From a checkpoint of a small transformer trained on Wikipedia: no position embeddings, a variant of SOAP for these matrices.
Each number is 500 + 40 x the weight over its row's rms, rounded and kept within 0 to 999. Layers, rows and columns count from 0. Numbers have three digits each. The size before them is the row's rms in percent of the matrix's.

# down: layer 4 MLP down (transposed), 1024x256, rms 0.133, rows 854-900, columns 192-255
# up: layer 4 MLP up, 1024x256, rms 0.128, rows 855-900, columns 192-255
down854 109:507590533490467452509531481454483438473470499411574421451484507462533483567454542497481458489499517469543481530422540509492539459473583523556518450553478502428438482521529538525539569506488575
up855 103:543460536496471470483570518526448472511500450472466472529456445527549530477546536598505562458502533514459527546514494431483497466509449536516526486436521570517497482518518495457393590472496470
down855 090:466521468508487490522487528475524575445552541523581578481474534539447487517512510512504433540509497482499483514520517509592472444523496538528527505481494469499535503477495431471590405599462524
up856 112:464478595468500535553540507433515555476534516574522506487510502527521506502486439475565510484433518483579475487482502464450498498498458614463432536463523478488419478520500484496586481527552492
down856 106:451468417485486530485514501519500517513465520489458503553525499444518498495461556407441533466563563521386511545539433487488520529471604496473497428548506483520538511515459460493452537542470550
up857 096:503533559561513493512476484447490439517492502589531506475445456540454530463493511492440543525519506491425501534483498455512471460467527378552478488507515516445554538457549462536453508597483475
down857 100:467484456504499509389489479476495466463558496518507558508490467503435562480453513565473513482538532449482521397513447557562559563555504602480487522499455486518515518424457553556516591491451474
up858 100:492495534484484470487529530525535466488496459464549516511508446446499483607474487503502511476443488503479519500480471514441570457475510565503449476587458514548491537469482464525483489526528468
down858 093:486575525503476436546496438496515558505478481482530480521567509478516491467489476479514532510476440526542433596508493489555509507482490435470458481454525473501512476558514445543536513428472514
up859 100:512478475448561483482511478500418468526517447510468436585513466409502488496509550483499606523482518513466512517442540463464526561539516538509467479504522472495550514511586509463555507563540485
down859 100:467474533531507541472473491501525525447544574484422538449428556558491522518517551474533444457472482483495486468541528406561443464462450422544466534517483589455498507517512479558489472450498537
up860 099:467475554496496512539488474561486482545498508488483553508481485458634464533501508550492496537474477542513499516473537435482517463573470426474467576466511533552471443519518481511467487542432556
down860 102:598453516513505579536532541550521485496461468482487504462426454458544496521470508518503515496439488496489495557494399456468488529481490462486492539499457524470528483477566506541504565435423498
up861 106:542579551554548468468561492462432525503541500521556459576497449520505453518485539448519513560521469536428468537499449588463527546459526464497453513484489464489445549545618534555502497499584568
down861 097:441473460521503527544570549549462516582542468450470468435492526597460547502567515434573525475389457545451467510542518469427523526554467471540562481479487516525493452515504440506472525533513460
up862 110:397424493504500540467492470441527548481446508511568514458560536558459519463545561455585549556514498530576526476547559494519469534482484493551519536500500487497573498546483400550547478482481532
down862 107:507549468556504502555507494422464483426501460474496505472427479478516499546487533466519510513515536494528547523482526504422485517447471523529468492493530517499518481495519532439526506495490553
up863 090:502526519493520527447483574503555519486527544511552547485484427496456551497498516555491520482548485457490552555513486482476508478444463577438546510475503565483517545508465463458515474502572553
down863 082:525485443443498547531549479486518466482558448544495516532509588459517527532510482514502433510463508594556493491488512537472521472500552483501485555474455456536514476577457511507484419464474506
up864 097:468573467546548555549530435463537487523498451454523549520454534601498466566501470560498563456523495459493508484518584599474488487514504490569536530511499504464478462486492479557486436477497569
down864 098:487517532526525481446502562518432488534546474557467494450510479516509490402500471423437529514517531488510490485437517480496512456515500564517491506431473496476496576477498451508564614515477493
up865 089:515509502540509512439496483445481501475536512510543513447484435500500526540403527451457575459551433454489442470464527501508518545491456499568543415477526432534586502535583549462506520499512471
down865 097:469481490458493531494529532534464512530421494456533507510552540506427463469474503442476523513461499430466550487483505500493497484454490461500477488556534516511477551482502542507494491463470451
up866 085:539497500439527470478535495505501529482507479503509519516372504498439563532502488508495446546477509464468472530495512486423494515547612526434545526515525487560455513491496437537458450494453464
down866 087:470497534500473504509520508430539440485521469513522473468512535560521484514513481486480505446522493517490464491475539529526524477399435546534467505527519510442517518471441519468432491536494558
up867 101:522481563399461597556535454510515479566444454482523473449388449467502534491399490534444462471526446461404547463470473440382454607474527466482470493515549510508504512530502495541478522490495462
down867 101:500454518558525552412494493445436502448552493526525467446476591484538547561482505537586567447486548498523501529497568488539502488489518540488444534424488507383550533496480537449471499499573487
up868 095:490519533504562525518552445489514487457470552493479526461467499479496471521542496549579511476432482482519464427559540497486556514540528532562466455461497520491521440505474492524559444441567381
down868 091:491454547565505530501529455520478438483471487518491528489561462524460480492555486476558463545551480414570516514608474464558479471568428463469501465553537555445549539537501491524587547497493484
up869 098:449504510562520499498447555527461402498559461513490553442492474448466506515491520517540557505469445523488505506551458493551481506482530465550581516487503518446563519504402443503547540512507386
down869 096:505518473520447519415513525540500544512453568498485490474421491561473462519535469588545497425543521533470549533532493564530575503486530493538435478461492560459537504511573525479511518523413417
up870 109:473511472472579465436538477522442499500550491405517473521446526421523545507526487502471490512565508538510527464521507495493479501478516469513462430485490488504590520578480566515493517498516459
down870 107:509523441512592461471559457480579459473510559506555450483510455521503461455514531526506473463475448556472507577476502444441493442572527552505513500497441513532465547495471522479438481536503493
up871 109:495476440526483501489463451467463459499539473474524501493544462453474459438559535530430457497487528502484550521494529463440449538482527545561455505514481488479451512511560518476504548483472537
down871 108:505468395551523484466538532542443458445485564476501429482536529543515488514499543512471507532498488401527475442497533539466516479480577495500556496504571554504503456534493550507458429518499483
up872 106:486488488454470485535421561515473475529522483470441582509528571496494488485542489454507509509523480569551495531520479457524427509520503495518488444550594484454574435446488481458496484527426470
down872 100:555499513500528509478483627447475461539434424559468470475409531467531425514562521560467554485514512449546477485562533432415435459489504503480477533509547528467493496431488497454512524490495509
up873 102:480565532430509534464551477501484459491509476518483538514510476583511533434536518543406486507473521500486490526504456441552484511513522485508463425548471576575454509539486497478503508512564513
down873 097:486507524494575474466501478591487513428463407546493511490497503597493498467511511458500456472489530432520520380444530480524438531436490480446508594499478469462447522419429434501513484509517467
up874 096:522463508513477557495483459511475595550573536501478504520534464586505465504541453482525594553483480470476516504513506549542508486433558589528473563523505445587515523518598479461530522551561486
down874 096:510542541462478483518432541419504411477444500531480518496493505487591557519453481482524495505470556501565590458510512505393503531581450528498538485520506478489534520498413559518467471468454420
up875 103:497443471608508508481459493607459552467516494486538470414539530532472488453510483563522524522493489419485530476474469473494467516533502477534505403458563439523567526446528522461490532545453514
down875 100:568540447484465464527389577461503508437456493550523457504477543439569521479510522474436451496524545503519504549545521542463495495511497551551565465499486485441422484517395521534478538535466444
up876 121:518468543550427465516481466450600468516504473506572433414462469467444538529472472542408534494520496484494444490482519519510501506499521521585518561548493514470568503481492450504511468485586478
down876 116:480507501459481518462496520412469514502491418490548496508512451482537488545457490537459525509509553480467435446543540598484517435469526491448568533478456507531510492553492520526492527502532406
up877 097:499555494552498497434532471467470449578484526504472517453469532456441532524528540506562526497527455477555523520470444466440502520521553452585529478492511492542496510487448510533474541496489485
down877 098:424513434439483505452548516514514532498492487543460481402550460426551544551432487447505515454536573489518469479529523483476435497502499434456528552500477468463479531485455525506581471467415556
up878 102:487488523563508475528506459478536522534511453453485526519444496483511469469561460442570551528527505527530494473450491425485526440458505579466512495508546528523482475535518490524501476413503550
down878 112:497543477534517465533565499468488470467498477494541602478459436533534485496470427502525518537529478461490528519502526557498551539448472448502468499438531527429426582484513498548496506450498531
up879 111:474511423522506497495505552571485527509464520474472497592507494500490548518486497516485463505552456442475480469470413533523411489484486517533493488541515530482560571573537498533374575509529538
down879 103:519573575517509484442432523550447523501488471492513473554457487494526530502491424518533560590576469440494488474486424453513509439576520524534499478522530524586503512445520550468512499460496487
up880 103:524463513502528516488465479433475503500474503495472451491511546452548538464476525461507492596545542539506460518516394409513439505448466467543503425455521461563432484569512582543459520423435541
down880 095:517512555463494597489518481367470477539498488489518492506501492557446462528502562543538594454405443469513491555559493498463542521460508495483571542511479516489463505410438478460494503480505528
up881 097:535451428543478446515521533519487480520473491454548494463524542432477469452555451452477540445472452469574558530480448567558444488512482530424562480549504480490502486534473467547421495563478481
down881 101:495553573518520516483567534463555512528486512503470508521558548521475483465547516463476487494458522453571509426493585474470487532506485525479536536480537517505557429434465506459458474410575496
up882 098:521516499500511478566461458497440481426440445524533471532509493487516506529456534495493418536501528480470494506546518443501459552525434479450473439457555515495527483483483553411381475521513566
down882 102:566514515540529466522489507415462564518575470469452479495529500468546516471491489552490519438538501513514499516464527553494566513553597533485497531506459555432468545489511454526557581487531557
up883 111:503539519523494515513503504451532499579504478487479469449446525459519476569529498484482498531492481521546531445527483517480523514515473495554548506452509482435509496485453517539457468494502506
down883 099:543582532543541547520502489534590481542513557439491465516471493491515539473462527462519429421492494550516582436510533526504514481508514548503542535486501504522467570490529464502418443503451471
up884 091:436482537529512500439538531450401551485502575464560551461487541524483469533529481490454517495509507538500509473477513467471504537558479446491492496506557483496462538480505490447568454471454495
down884 094:486498501442441503494484456517535550541521489456485529507454479499556525434577498485500507523502508563490512517531437402574455547531495480522492452482498541497478451541502516487495519466479510
up885 092:496577547497497510496464461502545484485511464569483403514525464471506514512470457472430533523510491419492596451472502501511470543464511436517440522534512526523506512494537484465511512489528486
down885 097:516477478496498464519497518516484538454404531551463452407495469479554552504514422502512519469437538465445565428562514487497540537491462524457409519509464543522508516492517465523481530529544450
up886 098:485484447518528481477527500538523540541445494480524531481513489484489493430518502546485569467546525536431512521491438479548527534489503563499466528470486419468553552493580585490450572483529426
down886 092:457540524518495495496497438526525450473556554483484492502515487521529466605551505510534474570516512523532483499560544550473455422515499462459510511524493575544507532519459392471488448557544531
up887 100:497541514521468592434464510547480530479523523525468550417547572518533501532481521530548561522529485425491514505457537376488498546507439457493509624533485489461523513490482555430496472524499536
down887 096:521512506511492436484578493519581546447428477510466468531423462420416495518475530483479486496479432488430467523534490544527515492498522420462558458523565499483474518472543524517480471504528493
up888 093:472543542520477488524528449491458539493418427465519526564485499506518486560530556486452496482540461502527508440508526456464448485492476435486535531495492557477492459508474513534531487470545547
down888 097:502464535456496472430495443425523486529506517541483522480526561547506558503519475525550457511482465507444510577526508472547485451510511532466443503522588454578497582523505558518486519540507481
up889 105:474399457543485490423503416515448475542428477482593440576516563528456504456555533436501490539525527460531476588457427504575490479468481533516444555395475488489462474533484458444489517542507494
down889 096:534522449494481564512436569516515443505552506508478533524478534446523497472506551509477567482538516554543473624531505513475562488522538514470470458522506470509512555485432568558468508551513457
up890 096:498568504458443503538498537534534481569431481472444424496549520499532505479457479449519481543434472510496501522434403524501481382508516490476556473511521517494506481475538537396489504571445447
down890 105:432490490517526443526456482518503504430540567513504512471462498528429455502471526535549463506533548487447486491589534556562493530572543473504445455562476510584460506496525533601509592436466516
up891 102:433546513422489496497491516480522519445549598476481509464526554448445545482455453460501490437507449523493499485465510514506529498509492538463480447522488553510503490531476458530551427517528465
down891 099:518470501527528474476571593486512520469434530454525457480530550465424566461536512494430482597582491487511473472475530493475536444514540485564508462446485467482525494474447522553496528497435519
up892 101:450502515516541561533507555451501502529570463516528489535497523494470452501545509531472522525427568529525460488517435482515448520513497484532501541526545487472441505538525535480590499485547440
down892 105:482603514472416503460516521488486426465495542472538542432437466529476480491527518490559413470521454485485425512496552551425465468432548468525442501539491521505610547477433559467458544553473489
up893 093:523513494594549492445459498549435484513460540438510440441533471487488515531581438541527449519471509490497557512481541485436458546564514495477485522488505502456566475525519465495491510585479507
down893 086:459522531488386538495525536490467482444521450522515519529524592534537506467469540465409537459483465508572462443541503467470568534463561510543467427495454455526457483498413501492482540440535491
up894 100:519505471527459450563455521495538493502495530496460560462431443494445464506513437403474463468525407541470474476454520561388445467447493460480526469515481546478503476530505434522441461505503532
down894 104:557543551491526524471483508489484498422449575449524524470514475426529477493466513497471517475496508469534540583536487532475570496515484561451520455554450490459492509435530472547477491479497549
up895 099:546505536529464455528493496469515481500473492528524473490500510506501536437493445465477496534486538492506503557499497517511464517549472487519510489531443518436463518524579487541521551527487578
down895 107:520529517491518462537517477579507502449500507511494522502458401502533500521540484453536421550459444545487532507464466497533482520474568556575450479496531501471430506505544480477502562505465518
up896 097:494486463499585488497507479503499518438460480545450535485483548496483447547487425521477487501528468557485464522494540540504551476541523493516440474491535451452491445437467549533494418393493507
down896 094:516498435502466571482424498525493485498526486492467526413471521514501596500522608503545475554452468475443604535511460438514452510545517485564521496437559539544473509458484517531526515569446514
up897 091:531500529488454468514574499527526455552534531477508510560586485553517481529507486415466521488492534503475508493469452495462556513420460506539521587519472540539465431515585508446489516449488463
down897 090:484468499523515520502431512483546567439555490520529482449506531503521458460472539480502455482477503510569503478499545489514437492558544502468441446470547542567477558499472459596477440490518549
up898 100:501586501456563412525485577501539513481543472432497500511526526469490524500567465573624467475503460487526495525489470475503538515481477557553518508480528542485453473580474515493537543570522510
down898 082:500489512520423533543500514478488466576471483500528576530520493491460522478427546430424453505479521553488441507448525593547519520500526503486482487444473479526487477464549534497439449490456478
up899 099:523565475485565528484505539533578512417498509470469532470548480489429506513445579460474463502537483377524445482502514543577469454539460454483549503533549567514470523479446510538520475426525485
down899 102:524517476462517451515473513457559461550452479604509472505505487478485513520526474471516446474467532539486524563413462536507512499510494538572456495528482467488511529546531470514426436532514476
up900 083:477480463516454456557526497485599500500529523500548494487560488519482487456490476532518545547466443518479459502548516569490554456444494475511450500449492452547504485571549458513534562556539534
down900 086:408518540480520520560498517491505517545518517512420510526495544518561474436492507460535500494487460462509474521459421538480527541497494417521467496490526532495504428470471557487413528567569539